Part of a small language model's weights: a variant of Muon for these matrices.
Each number is 128 + 24 x the weight over the matrix's rms, rounded and kept within 0 to 255. Layers, rows and columns count from 0.

# layer 3 attention output (transposed), 256x256, rms 0.105, rows 118-127, columns 0-127
[[128 172 134 157 128 111  95 103 162 154 127 120 132  92  87 115 126 111 174 135 110  85 156 139 104  86 124 115  81 106 124 131 135 118 130 108 146  78 133  80 132 104 143 155 137 145 164 117 124 139  96  85 119 127 124 159 148 156 161 143  82 133 160  48  99 151 112 140 135 121 166 145 133 131 122 111 165  98 110 128 133 111  81 166 125 137 155 127 145 111 122 102 152 132 144 106 135 124 111 153 119  89 140 118 123 117 131 117 138 154 128 157 116 118 105 135 133 131 136 112  88  90 156  67  99 148 145 156]
 [107 134 107  88 133  92 114 148 105  95 132 129 164 145 136 125 156 137 112 141  98  92 194 126  79 101 127 135 112 116 130 103 143 116 126 168 153 110 164  95 136 213 109  99 157 123 157 151 109  97 175 132 103  93 150  89 162  97 124 124 158 137  79 121 125 133  94 117 166  88 149 104 138 144 128 122 115 130 102 121 140 176  87  86  91 107 145 156  97 109  80 115 139 148  97  99  95 121 152 135 115 153 125 148  98 100  74  96 141 105 117 160 115 140 125 110  93 137 135 106  96 129 100 180 148 122 121 122]
 [126 127 101 127 133 130  94  93 143 117 131 142 121 106 106 143 189  77 127 107 131 142 117 151 125 148 136 124 158 145 128 119 176  92 117 105 142 141 117 100 102 127  89 118 135 135 173 110 154 144 124 105 102 126 170 115 139 103 105 114 112  94 174 130 130 106  76 143 105 137 125 163 138 155 142  92 119 108 122 126 123 168 115 125 150 146 134 127 103 128  86 107 140 116 118 108 106  79 139 155 169 141 100 141  79 166  69 136 122 138 152 134  85 122 130 145 142 156 154 111 152  83 121 153 133 115 111 102]
 [115 102 120 149 158 121 134 121 115 144 111 155 148  98 120 110 113 111 132 118 153 116 126 107 152 111 115 110 100 138 122 125  98 116 106  85 139 119 128 123 145 122 137 122 130 156 152 122 134 134 106  92  72 109 133 138 133  97 114  99 102  82 109 155 121 116 133 127 134 121 115 139  97 103 165 135 138 169 131 170 112 152 142 131 112 141 111 144 111 125 121 119  91 125 146 113 160 130 150 111 103 144 140 144  90  80 151 133 115 133 127 110 117 127 148 110  85 111 139 144 120 155 149 167 133 115 167 145]
 [143 109 126 152 126 152 121 144 129 107  92 119 126 138 166 118 118 114 146 149 142 128 104 162 120 129 146 147 128 126 128 114 138 114 139 137  83 145 159 159 161 116 152 131 129 118 124 139 170 106 126 109 114 111  71 109 102 153 132 108 137 114  97 115 144 141 187 126 158 136 121 131 127 137 130 159  98  91 120 134  99 128 153 138  82 130 159 121 153 167  99 143  94 151 115 117 112 164 152 127  91 150 155 107 136 140 114 110 139 113 133 106 161 113 126 104  70 123 112 137 110 137 127 176 106 135 164 148]
 [176 103 144 122  71  93  96 119 167 136 148 155 116 147  92 126 137 161 158 145 106 123 127  90 136 142 141 124 133 154 176 127 119 161 126 117 112 157 125 165  68  88 154 146 100 120 100 133  93 132 161 142  98 143 126 158 152 133 146 173 142 121  99 146 137  75 114 108  94 116 131 122 118 145 172  98 164 136 168 157 144 179 114 163 136 130  71 132 116 159 139 141 147 161 140 148 162 128  79 103 143 170 175  96 116 178  69 140 131 106 114 132 125 123 141 109 135  85 131 114 164  94 159 129 116 118 153 115]
 [116 194 195 160 109 169  87 119 185 155 150 147 126 104 114 136 141  80 160  95 127 122 157 123 114 125 108 129 123 128 191 153 151 121 130 151 181  94 101 121 175 111 156 107 132  95 124 151 107 111 138 177 122 119  94 127 121  76 107 162 156 131 142 171 165 114 148 127 143  77 130 128 107 177 135 129 153  85 125 117  85 135 113  99  93 108  91 117 139 149 131 158 162 146 166 129 174 146 166 146 100 147  72 134 123 129  87  93 159 117 151 125 184 123 155 119 121 143 126 117 133 129  91 142 181 142 140 149]
 [161 112 117 167 108 135 113  91 140 130  91 101  56  61 144 132 162 138 157  95 137 136 135  94 130 143  93 124 161 167 121  93 125 109 143 122 132 130 123  93 123 117 123 143 115 139 122  57 113 126 144 117 119 103 135 121 131 143 116 143 191 137 150 127 125 132 118 132 149 154 164 115 130 144 127  99 126 184 111  92 146  79 133 116 111 128 108 150 150 121 139 145 138 133 110 143 166 120 103 129 124 101 146 110 143 112 156 136 139 131 117 141 104 159  69 134 141 142 124 157 167  81 142 110 105 124 122 144]
 [171  83 120 123 107 173 114 147 106  90 147 139  93 173 129 137 116  96 107  95  88 132  97 189 139 118 134 127 154 151  87 103  74 101 123 136 179 135 125 155 163  97 126 132 102 126 125 144 151 151 117 133 123 147 118 139 131 133 112 143 108 158 119  91  95 122 153 151 115 125 144 145 135 120 100 150 107 129  97 132 124 119 110 105 112 110  81 156 163 155 137 122  70 163 141 141 157 141 152 125 127 142 128 108 115 118 148 121 122 103 122 121 106 118 104  97  79 150 130 168 117 142 139 134 120 114 134 165]
 [ 89 140 132 112 179  89 151 108 185 108 141 144 132 131  87 114 120 128 157 182 119 167 131  88 141 120 120 108 138  81 109 113 111 146  94 138  96 103  98 130 115  79 149 145 128 157 142  88 165 145 132 171 181 115  97 159 137  82 162 149  92 113 128 117 124 191 153 160 103 122 120  79  91 141 137  89 126  96  96 110 131 118  66 114 167 145 114 133 123 134 143 160 114 161 117  71 102  79 150 142 141 110 141 145 100 138 123 151 149 152 142 129 156  91 142 131 138 170 125 116 125 177 161  79  95 170 157 157]]
# layer 3 attention value, 256x256, rms 0.112, rows 119-127, columns 0-127
[[139 112 110 168 114 148 165 120 129 137 128 108 121 191 169  95  87 130 159 145 145 122 101 130 148 189 143 139 200 110 111 125 145 138 136 114 103 154 167 133 126 113 123 147 133 151 123 132 110 106 103 123 149 166 111 138 128 110  79  76 134  84  96 151 156  76 178 127 108  72 114 113 158  49  79 146 160 119 123 124  83 122 154 122 148 137 113 156 153 110  98 172 140 135 182 126 160 148 135 180 145 140 100  82 124  85 144 152 141 128 109 114 148 128 104 130 147 142 155 181 123  82 112 138 170 119 133 127]
 [137 134 125 118 119 156 178 118 126 147 122 137 162 138 120 188  99 161 165 175 139 134 133 156 122 134 161  95 125 115 134 152 127 113 124 159 151  94 117  88 147 130 146 146 128 106  79 160 116 152 130 113 159 117 130 119  96 132 115 126 131 137 151 131 152 119 119 109 143  74 115  98 128 142 142 162 135 135 123  97  76 134 148 109 126  76 145 103 129 150 167 122 109 110 123  91 157 133 146 112 144 108 176 106 115 123 137 168 105 116 110 153 113 132 118 123 107 177 124 145  95 127 119 163 100 130 159 142]
 [129 146 108 114 115 147 123 130 131 131 142 119 132  96 113  54 125 134 133 115 131 107  91 136 136 103 149 151 115 157 158 148 109 147 138 172 105 118  95 162  99 108 129 140 136 150 142 138 140 106 117 124 165 134 117 127 128 131  86 125 148 139 115 127 131 149  91 110 142 141 131 111  98 159 107 128 143 124 136  80 158 124 150 108 119 101 125 130 152 125  98  89 141  98 149 108  89  94 118 111 129 173 158 134 134 141  64 128 107 121 121 127 111 110 101 106 139 122 114 157 149 131 119 113 146 160 156 145]
 [138 144  94 145 128 140  96 154 121 157 138 131 104 118 158  95 134 111 154 114  85 113 151 114 117 155 151 116 120 122 118 118 164 129 101 120 139 101 107 114 129 134 144 141 125 125 146 131 146  59 145 146 116 193 119 145 120  88 117 121 103 120 102 121 109 169 181 120 104 136 123 114 125 100 120 107 113 156  82 182 114 126 138  90 129  74 131 124 121 133 147 160 136 137 120 144 153 111 131 156 134 121 104 116 121 139 110 119 105 127 112 152 122 118 105 119 137  99 125 144 132 122  96 150 121  98  94 145]
 [144 117 140 113  93 136 123 135 122  82  92 131 147 171 125 168 126 151 159 147 192 170 116 117 138  90 115 110 129 101 149 127 127 138 145 116 161 136 174 142 119 160 152 157 140 110 118 142 157 135  89  96 139 113 156 115 119 129  96 156 116 132 167 149 109 153 108 173 133 119  74 104  74 100 176  94 107 108 115 127 132  86 157 144 141 193 144 130 141 143  99 138  80 134 126 104 151 149 146 130 122 107  91 188 126 147 123 155 133 111 136 151 105 154  89 165 160 138  85 116 128 121  78  63 121 101 152 135]
 [169  79 117 156 147  82 165 169 138 115 116 102  92 121 139 138 124 126 144 166 116 143  89 148  93 127 127 115 119 111  91 130 147 114 139 111  70 133  77 119 127 100 104 148 125  78 161 166 157 137 141 152 130 133 135  99 134 110 130 121  89 138 102 125 115 124 130 140 135 181 138 135 156  99 135 109  95 177 118 168 148 148 148 124 117  87 126  82 119 159 144 131  91 109 145 132 155 130 152 147 108 133 126 105 106 109 107 123  95 120 128 121 168 131  92 102 138 118 110 119 113 135 136 121 129  86 117 145]
 [122 134 137 120 149 118 118 137 165 191 126 141 113 106 138 136 134 155 159 115 149 142 128 132  97 160 109 167 121  99 138 109 104 105 129 105 127  64 148 184 127 145 123 136 114 180 156 147 131 143 213 112 166 126 107 104 110 130 132 117  69 112 125 122 145 156 132 108 134 170  93 111 144 176 123 149  99 128 148 165 126 150 118 127 133 138 118 102 119 127  97 163 110 180 121 166 108 143 164  92  77 137 107 124 144 132 139 170 121 151 154 171 163 125 144 117  88  99 143 118 112 127 108 129 132 169 130 136]
 [141 100 114  99 139  93 138  81 114 128 144  90 143 114 135 125 113 142 130 114 135 106 103 111 130 103 154 125  78  82 143 185  99 133 160 135 130  99  97 112 102 123 141 114 157  98 173 109 145 119  97 124 137 149 123 167 147 150 127 110 115 138 174 144 109 127 145 143 113 158 134 150 102 109 144 121 133 111 150 142 110 160 110 124 131 126 128  47 116 134 161 108 211 110 116 107 130 121 117 129  93 175 169 137 133 127 113 143 103  91  82 122 115 118 133 190 131 114  81 101 102 157 118 127 130 128 119  73]
 [121 134 143  92 103 140  90 121  96 113 137 146 174 135 122 101  92  97 117  73 148 118 199 174 113 107 134 158 138 168 164 117 148  93 136  93 115 134  87 103 189 177 105 106 113 115 120 188 164 141  75 138 131 103 136 113 146  77 134 139 140 115 134 132 158 102  73 120 123 165 115 141  83 130 151 129 125 133 108 143 125 153 111 177 102 106 121 139 104 138  97 112 161 114 107 200  98 142 155 110  83 153 160 120 147 139 160 127 113 139 118 123 104 100 134 140 155 115 115 164 135 174 127 146 155 145 110 127]]
# layer 3 attention query, 256x256, rms 0.162, rows 128-145, columns 0-127
[[177 113 125 123 124 121 164 139 141 159 117 108  66 138 143 140 183 138 154  86 137 158 114 105 124 178  94 135 153 100 146 133 124 122 122 140 156 130 136 104 161 126 114 158 129 160 125  92 171 120 160 136  91 129 128 142 175 173 128  92 117 166 124 121 122 105  94 139 105 142 134 105  90 115 139 125 160  86 123 146 129 173 164  97 115 118 141  97 122 126 180 149 157  90 130 117 185 135 103 165 123 117 104 136 135  94  95  97 116 147 120 110 164 128 154 102  99 131 137 148 134 128 129  84 115 133 105 145]
 [142 132 150 112 130  98 159 128 127 143 125 133 117 122 114 140 117 127 127 159 158 131 131 146 135 137 124 109 131 115  66 171 131 113 138 113 135 117 162 114 118 134  85  99 152 145 141 114 107 139 160 136  88 124 148 122 144 111 124 117 143 144 142 130 123  76 107 144 166 100  98 112 121 133 117 167 137 119 136 139  96 144 123 127 105 158 136 107 140 134 130 108 124 107 111 146 130 121 149 112  79  96 132 121  86 123  62  98 174 175 147  96 117 124 117 129 166 127  99 129 161  87 133 129 123 116 111 145]
 [148 108 106 145 114 129 114 132 128 129  98 124 110 142 119  86 130 120 107 158 147 144 133 123 160 118 163 157 134 114  91  99 127  88 141 146 114  99 124 149 104 178 107 141 137  96 103 101 119 127 118 133  88 134 123 143 132 131  84 139 101 159 120 113 126 116 132 156 130  96 103 109 137 104 161 134 161  96 147 116 117  91 160 113 112 104 152 119 124  99 174  90 151 112 131  93 141 133 101 116  87 173 144 154 162  96 106 109 108 144 136 125 146 127 115 129  84 150 138 134 127 134 123  99 112 153 122 160]
 [140 118 169  97 133 113 149 136 155 130 116 124 152 103 184 127 114 130 182 119 162 143 107  92 122 118 156 157  78 164 101 122 146 120  86 128 175 123 167 173  98 125 107 132 123 171 149 136 144  89 150 147 101 103 112 112 133 119  87 126 121 136  76  86 124 137 122 137  98 138 152 118 121 124  86 109 154  96 140 111 137  95 142 122 163 126 101 151 145 103  96 126 120 130  87 156 188 115 151 161 150 118 131 104 136 174 111 111 138 150 176 124 161 172 148 138  94 122 128 144 167 105 126 130 115 105 106 139]
 [ 68 127  95 114 118 104 134 145 104 154 133 149 101 125 126 124 101 156 111 113 123 132 110 114 127 118 103 134 123 114 108 144 111 107 165 119 117 129 119 118 111 174 116 126 101 148 120 130 127 137 146 143  93 118 117  96 111  96 145 124 129 138 133 131 141 103 120 166 132 157 104 105 149 129 101 159 124 109 105 150 117 128 136 121 118 133 113 129 136 144 142 136 122 110 143 123 137 109  90 111  89 116 115 156  98 123 134 133  98 123 139 106  94 136 110 133 146 145 126 125 161 128 157 121 133 155 155 146]
 [115 179 134 172 117 124 154 102 161  92 105 158 116  97 138 116 169 130 168 101 140 154 113 135 142 146 131 116 125 152 145 117 132 118 128 187 123 145 105 134 115 164 117 129 108 138  91 150 142 120 134 169 162 113  97 100 120 152 124 136 118 149  94  97 130 150  97  55 113 132 168 106 122 132  98 133 132 117 100  78 132 147  90 118 153 114 129 128 187 126 139 134 154 112 148  90 130 114 142 108 128 130 104 179 106  76 113 114  79 112 155 122 126 111 131 152 144 133 106 169 109 120 131 120 129 116 107 138]
 [ 96 130 137 114 120 102 126 118 153 116 121 147 109  78 130  87 150  94 168 103 100 139 137 108 144 168 171 148 149 211  79 110 114 135 125 142 160 145 124 138  99 112 138 116 129 156  99 137 130 109 141 136  65 126 100 127 110 134 115 145 159 125 149 120 136 116 135 105 148 180 106 101 102 139  66 105 165 125 122 143 124 137 147 106 120 120 136 131 153  98 134  92 126 132  68 127 116 139 161 118 131 134 132 151 131 115 136 142 123 120 121 136 107 145  86 143 128 140 124 147 113 143 155 106 103  97  85  96]
 [ 86 130 106 120 103  93  63 108 109 137 100 142 140 142  75 123 130  78  86  82 137 123 110 138 112 108 107 161 143 123 107 128 110 159 151 116 145  93 166 169 104 146 135 147 138 129 124 134 177  74 112 115 140 135 164 138 117 151 151 166 152  99 116  95 125 109  95 105 155 119 102 152 117 143 125 110 139 166  57 144  81 134 111  90 118 125 116 147 108 131 146  60 118 122 112 142 109 151 136 135 129 116 146 131 108 118 114 119 141 140 117 117 127 156 146 176 196 114 115 102 129 121 126 131 126 113 108 128]
 [141 135 130 110 128 164 110 136 130 117 123 160 140 115 109 103 158 103  96 138 111  94 119 126 138 111 160 114 103  82 100 102 117  93 136 131 114 146 112 115 121 110 143 140 124 125 114  56 129 153  86 114 173 116 103 155 172 137 134  97 103 116 158 166 120 144 108 146 132 108 132 107 131 143 154  90 124 118 125  92 112 120 194 131 120 110 156  86 135 112 125 138 190 142 106 103  98 170 166 101 167 114 121 120 174 134 171 126 127 148 126 131 133 153 164 149 165 135 128 101 102 170 147  95 109 151 130 139]
 [125 130 139 162 106 135  91  96 156 139 113 107 131 145 122 148 108 129 122 141 159 150 138 140 125 108 119 142 146 129 107 105 118 141 111 139 133 124 149 130 102 143 164 144 162  97 132 147 150 132 113 142 124 161 137 138 130 122 131 119 141  96 136  84 132 117 103 131 117 132 115 133 113 108 139 145 120 138 156 114 137 120 148  81 134 107 124 122 163 122 104 135 101 161 178 145 141 114 172 121 182 105 127 110 101  97 107 132 153 123 148 117 170 159 120 106 110 109 109 116 161 116 146 135 162 132 121 114]
 [123  96 111 101 124 100 118 166 112 127 149 106  95 112 129 147 117 129 128 138 110 125 126 106 116 111 145 179 140  65 179 171  96 153 139 162 121 123 140 129 138 136 149 141  91 143  88 132 118 173 176 137  93 106 101 172 148 131 111 116 153 166 168  99  75 115 121 114 141 137 140  86 154 139 165 116 112 115 150 142 104 147 130 103 141 133 163 107 113 126 145  70 120  88 151 131 147  96 125 124 131 147 139 130 135  82 153 136 120 115 117 125 121  77 151 108  96 139 177 117 135 162 151 109 154 101  93 115]
 [166 126 135  84 123 131 125 105 118  98 110 155 101 137 118 134 141 125 109 138 142 143 108 118  73 123  98 128 133 124 127 148 157 148 107 153 145 136 145 107 167 143  86  80 149 113 136 110 117 131 153  80 155 129 120 139 135 153 121 131  67 148 129 144 132 109  95 112 142 125  82 121 171  97 138 145 137 113 151 150 118 115 156 165 174 123 159 142 128 157 161 192 106 111 117 143 139 115 140 102 122 110 108 120 151 129 171 101 104 134 162 132 126 138 137 115 128 125 118 160 153 158 123 161 132 117 135 131]
 [146 138 108  91  89 113 129 123 106 128 104 129 108 135 175 104 171 113 158 165 112 134 125 130 137 141 123 128  97 129 133 131 152 124 141 134 108 163 142 144 104 126 103 121 134 137  92 110 121 117 138 148 127 152 103 163 124 133 102 133 124 144 150  99 145  94 142 155 124 135 165 139 129 103 192 118 158  91 156 119 133 131 135 165 129 130 143 135 124 170 136 134 137 122  94 148 160 148 103 131 107 176 144 142 171 137  99 140 108 130 155 135 159 139 141  88 163 150 144 104 144 148 148 148 105 135 142 135]
 [111  96 119 142 119 117 112 137 127 120  83 122 125 169 128 131 129 130 142 142 119 131 104 128  94 175 134 152 159 111 109 135 105 181 109 172 137 151 119 152  94 125 123 120 151 139 105 113 139 138 101 130 124 127 142 145 144 146 128 122 135 127 136 109 170  61 102 149 134 122 121 116 131  95 185 168 103 127 165  95 107 103 161 120  71 118 140 165  94 161 129 128 117 131 178 174 146 142 131 146 126 131 127 115 123 164  90 108 117 143 145 135 119 142 148 119 127 154 115 120 141  96 117 171  96 125 117 114]
 [140  90 151 157 126 102 116 130 121 101 100 116 147 179 126 135 170 125 131 118 143 143 118 146 158 112 126 141 142 126 132 129 155  97 141 157 151 114 136 112 132 140 119 131 136 153 144 153 118 123 130  99 117 174  96 103 102 104 126 150 133 131 115 111  98 124 157  80  98 152 121 135 100 125  90 103 131 116 127 167 131 160 137 112 127 142 151 145 137 166  87 119 135 170 127 139 130 129 110 109 129 117 142  98 117 135 139 112 133 104 123 131 126 109 142 115 128 129  95 123  80 144 122 173 138 137 151 134]
 [167 152 114 112 132 143 172 141 107 103 139 129  63  96 134 128 118  93 168 114 117 135 148 134  77 179 122 129 120 144 134 143 111 127 101 136 141 160 148 101 148  92 135 157 119 131 137 118 135 107 156 151  32 142  90 118 100 146 108 157 123 171  95 111  91  72  95 136 139 133 130 140  97 144 122 117 101 169 124 127 127 159 137 167 173 136  92 146 106 104 128 124  72 147 125 150 120  97 123  63 124 147 106 132 142 115 123 139  95 123 129 131 143 141 139 103 106 196  95 141 120  79 128 115 168 132 109 168]
 [131 128 119 158 123 120 175 146 101 120 155 106 141  84 179 116 134 122 155 140 111 114  93 144  79 164 149 102 124 106 144 128 114  95 136 161 108 123 132 145  98 135  77  94 127 132 141 128 111 173 152 147 128 112  94 140 136 113  97 161 124 170  65 107 133 132 109 152 119 129 132 142 132 115 101 145 137 123 175 141 124 115 172 139 123 117 137 107 121 117 133 116  94 139 145 122 175 121 109 114 116  97  94 120 138 147 155 142 129 107 125 101 111 117 119 135  91 131  99 118 185 135 133 118 112 135 132 112]
 [148 136 116 150 119 146 116 173 158  95 141 122 145 136 126 147 141 117  96 112 116 135 124 111 129 123 106 152 110 164 153 116  95 132 122 141 122 137 147 103 127 102 106 140 162 149 146  84  83 107 114 120 122 161 105 130 129 147  94 131 122 145 134 118  95 129 106 128 149 105 151 143  90 112 149 100 129 145 133 134 166 128 153 154 100 135  96 148 114 158 149 141 145 120 117 151 179 113 123 168 133 132 149 123 127  91 144 154 129 126 145  96  99 118 117 125 162 125 127 160 163 114 137 113 141 131 102 147]]
# layer 3 attention key, 256x256, rms 0.164, rows 128-144, columns 0-127
[[110 130 138 117 135 134 136 100 127 109 139 151  95 107 150 121 139 128  90 157 143 102 127 167 136 144 126 146 120 143 105  81 140 104  93 124  93  99 141  97 186 137 112 117 163 119 119 129 146 122  85  94 144 150 144 151 137 109 118 133 106 107 152 115 144 134 141 119 154 148 179 120 155 134 122 107  89 109 120  86 142 125 119 100 144 149 114  92 171 138  87  79 128 112 155 147 112 137 130  95 133  59 123 108 128 141 113 177 153  97 133 134 138 157 150 130 135 170 102 173 138  73 132 125 140  71  92 109]
 [ 99  99 158 128 107 180  95 156 144  99  91 145 140 140 128 137 138 142 124 152 128  67 146 165 126 128  86 129 147 155  99 104 118  95  93 111  90 140 178 108 142 146 136 122 158 142 156 160 135 110 173 132 115 172 126 125 138 132 152 143  97  97 134 111 152 101 130  78 159 128 131 155 143 150 154 115  88 120  96  85 180 158 123  99 131 170 134 158 157  69 144 113 142 140 125 137 139 110 140 170 137 135 124 147 111 147 139 174 104  74  97 162 127 136 101 139 138 113 149 139 129 116 110 125 144 151 136 150]
 [119 146 152 113 146 145 138 118 126 151 141  95 146 150 120 134 127 138 133 101 111  76 156 124 156 161 137 133 175 110 164 114 107 155 124 131 148 151 178 111 154  95 128  90 170 138 128 127 173 101 122 124 122 167 116  98 169 128 202 159 149 113 120  97 146 117 110 105 156 126 154 135  83 117 149 116 160 141 122 121 138 131 148 115 127 140 102 103 135 141 101  91 134 151  78 123 143 145 156 139 148 125 123  77  85 140 138 151 104 142 137 143 157 127 169 149 103 134  90 127  83 114 140 108  81 115  88  90]
 [143 133 131 157 121 121 123 105 130  68 146 146 159 134 126 131 104 117 123 149 152 138 126 149 116 152 116 145 136 113 106 181  89 115 144 161  78 115 123 119 173 156 147  97 127 104 130 181 124 162 145 157 158 115 120 118 103 134 111 123 167 113 125 143 166 140 173 113 106 142 129 155 125 126 158 151 110 122 139 135 101 137 125 113 161  93 113 126 141 157  95 124 128  94 113 141 100 140 145 115 154 130  94 166 108 136 138 128 142  92 125 166 141  97 124 126 123 131 157 146 144 106 126  97 151 139 155 139]
 [149 106 132 144 125 127 121 105 135 117 103 153 103 101 152 120 111 129 142 136 141 106 130  89 118 117 157 134 128 110 142 186 148 155  91 108 116 143 138 127 122  97 130 119 131 126 120 110 137  93 151 202 119 147 129 115 147 145 121 142 122 128 148 120 130 137 123 111 113 122 151 110 112 174 123 123 135 168 126 152 107 134 131 162 114 108 121 123 120 111 127 148 115 105 144 115 137  96 165 174 109 123 133  99 168 113 105  92 105 121 131 131 141 134 108 149 129 160 144 113 138 111 138 151 118 159 103 125]
 [117 142 172 136  74 137 149 124 134 144 130  93 140  81 157 105 107 134 136 102  75 128 121  96  98 104 122 128 153  93 110 140 124 167 120 118 137 122 139 140 161 149  91 126 133 136 100  97 180 127 118 116 122 111 143 163 144 113 146 129 125 151 144 126  80 109 171 131  88 111 142 139  95 124 117 103 146 113 142 125 143  92 116 163 141 141 124 149 128 166 156 132 107 145 108 132  97 117 162 125 100 105 153 118 144 117 142 121 119 156 160 166  95 115 154 132  95 148  86  97 145 116 174  71 128  93 119 100]
 [145 116 131 124 120 112 137 143  88 110 107 104 168 142 132 134 150 137 107  98  96 128 123 161 128 141  99 166 126 114 155 108 137 127 146 151 141 145 150 115 168 114 102 134 121  90 169 128 167 129 126 110 135  95 149 116 107 103 145 147 119 173 111 126 133 139 129  84  91 103 147 131 139 125 134 140 109 139 154 136 181 145 118 128 156 153 127 109 150 152 105 124 147 135 148 155 129 103 139  98 110 134  78 126  83 147 123 108 121 127 131 142 104 123 101 118 114 126  94 107  68 166 140 106 126 160 140 135]
 [108 144 148 116 157 114 128 148 130 127 131 145 109 148 108 123 153 106 141 142 111 124 145 157 116 129 120  93 139 121 139 105 126 120 145 108 141 151 155 154 173 166 150 109 105  97 156 129 140 172 157 171 133 100 111 135 118 171  99 113  96  79 109 162 135 165 138 132 107 126 143 170  98 142 142 140 106 155 139 150 154 127 128 148 112 118 128 131 126 149  90 128 120 135 138 130 135 144 131 143  98 142  72 123 125 155 141 144 172 173 131 105 162 123 142 128 145 113 161 136 135 151 137 114 103 146 141 112]
 [147 114 163  79 149 120 129 150 111 142 137 147 121 149 145 172 121 122 122 141 123 127 133 128 112 131 127 136 136 125 121 128 161 155 160 155 170 132  83 154 147  85 139 171 103 104 152 134 152 108 126 104  93 104 147 149  99 104 122 153 111 158  78 126 118 127 133 132 127 114  93 119 174 129 113 111 148 116 144  88 194 128 147 171 123 149 133 116 100 112  97 112 126 160 133 121 134 133 106 101 159 144 132 119  92 107 126 149 106 122 179 142 134 146  96 121 124 169 163 135 150 105 173 122  93 156 115 124]
 [144 128 123 141 141 139 170 120 115 141 137 129  85 135 137 102 117 135 130 135 130 125 116  54 127 144  94 169 124 134 119 132 118 109 140 125 134 131 111 127 132 142 129 146 131 137 148 138 125 110 155 140 195  95 150  86 149 149 125 148 119 110 145 135 129 132 120 120 119 150 153 126 152 117 160 163 124 130  67 143 106 149 108 127 137 110 127 127 140 115 104 145 159  99 126  91 161 132 104 149  90 134  93 136 108 100 149 123 150 120 118 128  96 102 143  81 128 127 132 147 137  86 126 135 154 146 131 106]
 [135 159 106 126 136 115 100 156 141 136 115 129 128 127  58 116 164 119 114 123 117 127 158 124 148  99 130 131 117 121 133 136 137 101 121 113 137 134 127 143  98 115 169 155 127 125 144 123 126 109 147 154 131 177 147 145 116 109 149  82 107 143 143 107 135 104 157  72 106 119 136 121 120 129  95  94 128 135 135 108 132 118 150 136 126 111  98  93 155 139 128 137 100 108 120 156 133 100 129 157 157 149 109 168 132 121 128 117  82 145 116 144 133 169  89 158 156 120 106 147 146 148 114 159 140 159 130 127]
 [130 133 170 105 149 114 126 118 143 115 125 140 152  96 156 142 146 160 126 148 161  73  99  99 160  96 109 149 155 164 113 133 123 135 119 130 111 137 142 124 156 138 129 141 161 120 119 128 195 115 115 112 111 168  56 102 125 129 136 108 119 169 127 102  83 107 113 111 143 153 134 124  99 143 153 155 120 173 103  86 165 135 136  95 125 151 110 110 124 146 166  98 108 123 149 136 115 134 128 122 122 103 134 134 142 123  51 191 151 143 126 118 119 100 140 171 158 114 100 134 136 100 160 151 114 100 134 148]
 [182 160 121 135 116 183 126 140 154 141 145 103 130 146 121 175 139 107 104 123  92 114 100 125 102 104 160  90 154 103  93  65 157  96 137 106 138 123 143 134 132 116 131 114 125 137 144 109 113 123 123 107 140 127 144 116  96  99 135 153 158 150 124 135 134 160 139 116 126 115 136 103 132 114 150 147 129  96 135 137 163 150 151 115 194 132 131 121 157 142 102 155 133 108 123 118 164 102 149 112 137 127 132 158 175 124 138 110 136 128 122 181 183 115 119 149 106 140 100  81  89 120 143 171 161  94 131 129]
 [134 134 181 119 137 165 139 132 146 116 129 196 115 119 153 142 152 130 123 120 111  76 129 164 105  82 133 105 105 157 158 145 143 141 127  81  99  90 126 150 134 159 147 122  68 128 145 115 135 123 128 163 107 123 102 109 167 170 121 192 135 142 157 134 126 157 138 131  94 116 132 133 192 135 130 137 110 129 132  87 143 118 159 142 109 127 163 115 127 164 155 115 107 135 129 104 123 123 108 131 130 145 111 116 157  85 133 119 114 123 149 138 138 108 189 126 129 210 129 160 136 119 117 136 151 107 116 111]
 [122 138 139 155 168 125 129 167 112 106  92 152 110 141  98 101 113 105 121 149 122 110 142 144  76 157 120 169 116 122 129 176 117 125 112 168 150  91  96  93 119 120 135 125 120 126 168  88 128 134 132  71 125  99 166  93 129 132 153 133  84 154 112 119 147 135  68 151 145 124 130 108 117 130 126 154 131 154 115 135 128 115 123 115 122 139 154 129 129 122 121 138 110 144 134 108 112 117 103 166 112 146 122 108 135 145  99 110 117 110 114 122 169 115 140 160 131 129 114 102 110 125 144  92 129 113 156 145]
 [149 109 109 113  86  92  76 105 181 121 123 149 114 144 109 163 119 152  72 106 139 173 104  98 121 147 151  98 141 142 140 138 116 151 150 112 128  53 156 127 124 101 105 145 110 157 120 111 107 115 156 129 144 128 135 146 133 121 130 160 143 139 119  81 142 119 146  75 125 137 108 115 127 129 105  89 128 128 152 141 134  93 100 165 143  98 152 123 126 158 150 136 139 113 179 105 146 132 173 142 132 144 151 166 151 132 145 128  80  75  90  79 125 147 119 141  82 101 118  82 120 152 103 125 105 139 184  89]
 [150 167 104 151  96 135 121 147 116 134 136 141 126 122 131 140 108 139 111 132 118 148 129 155 121 103 114 110 114 147 174 161  95 109 134 150 183  92 150  68 119 113 168 126 117 136 101 104 106 149 164 111 122 173 132  84 101 126 192 141 111 131 138 135 127 113  75 115  94 110 149 180 132 122 164 110 130 151 132 138 130 105 113 143 101 133  77 109  85 160 112 109  94 159 121 112 193 167 151 152 176  68 186 111 100 128 120 131 163 104  98 142 139 131 141 143 114 163 141 143 112 107  95 160 137 142 186 155]]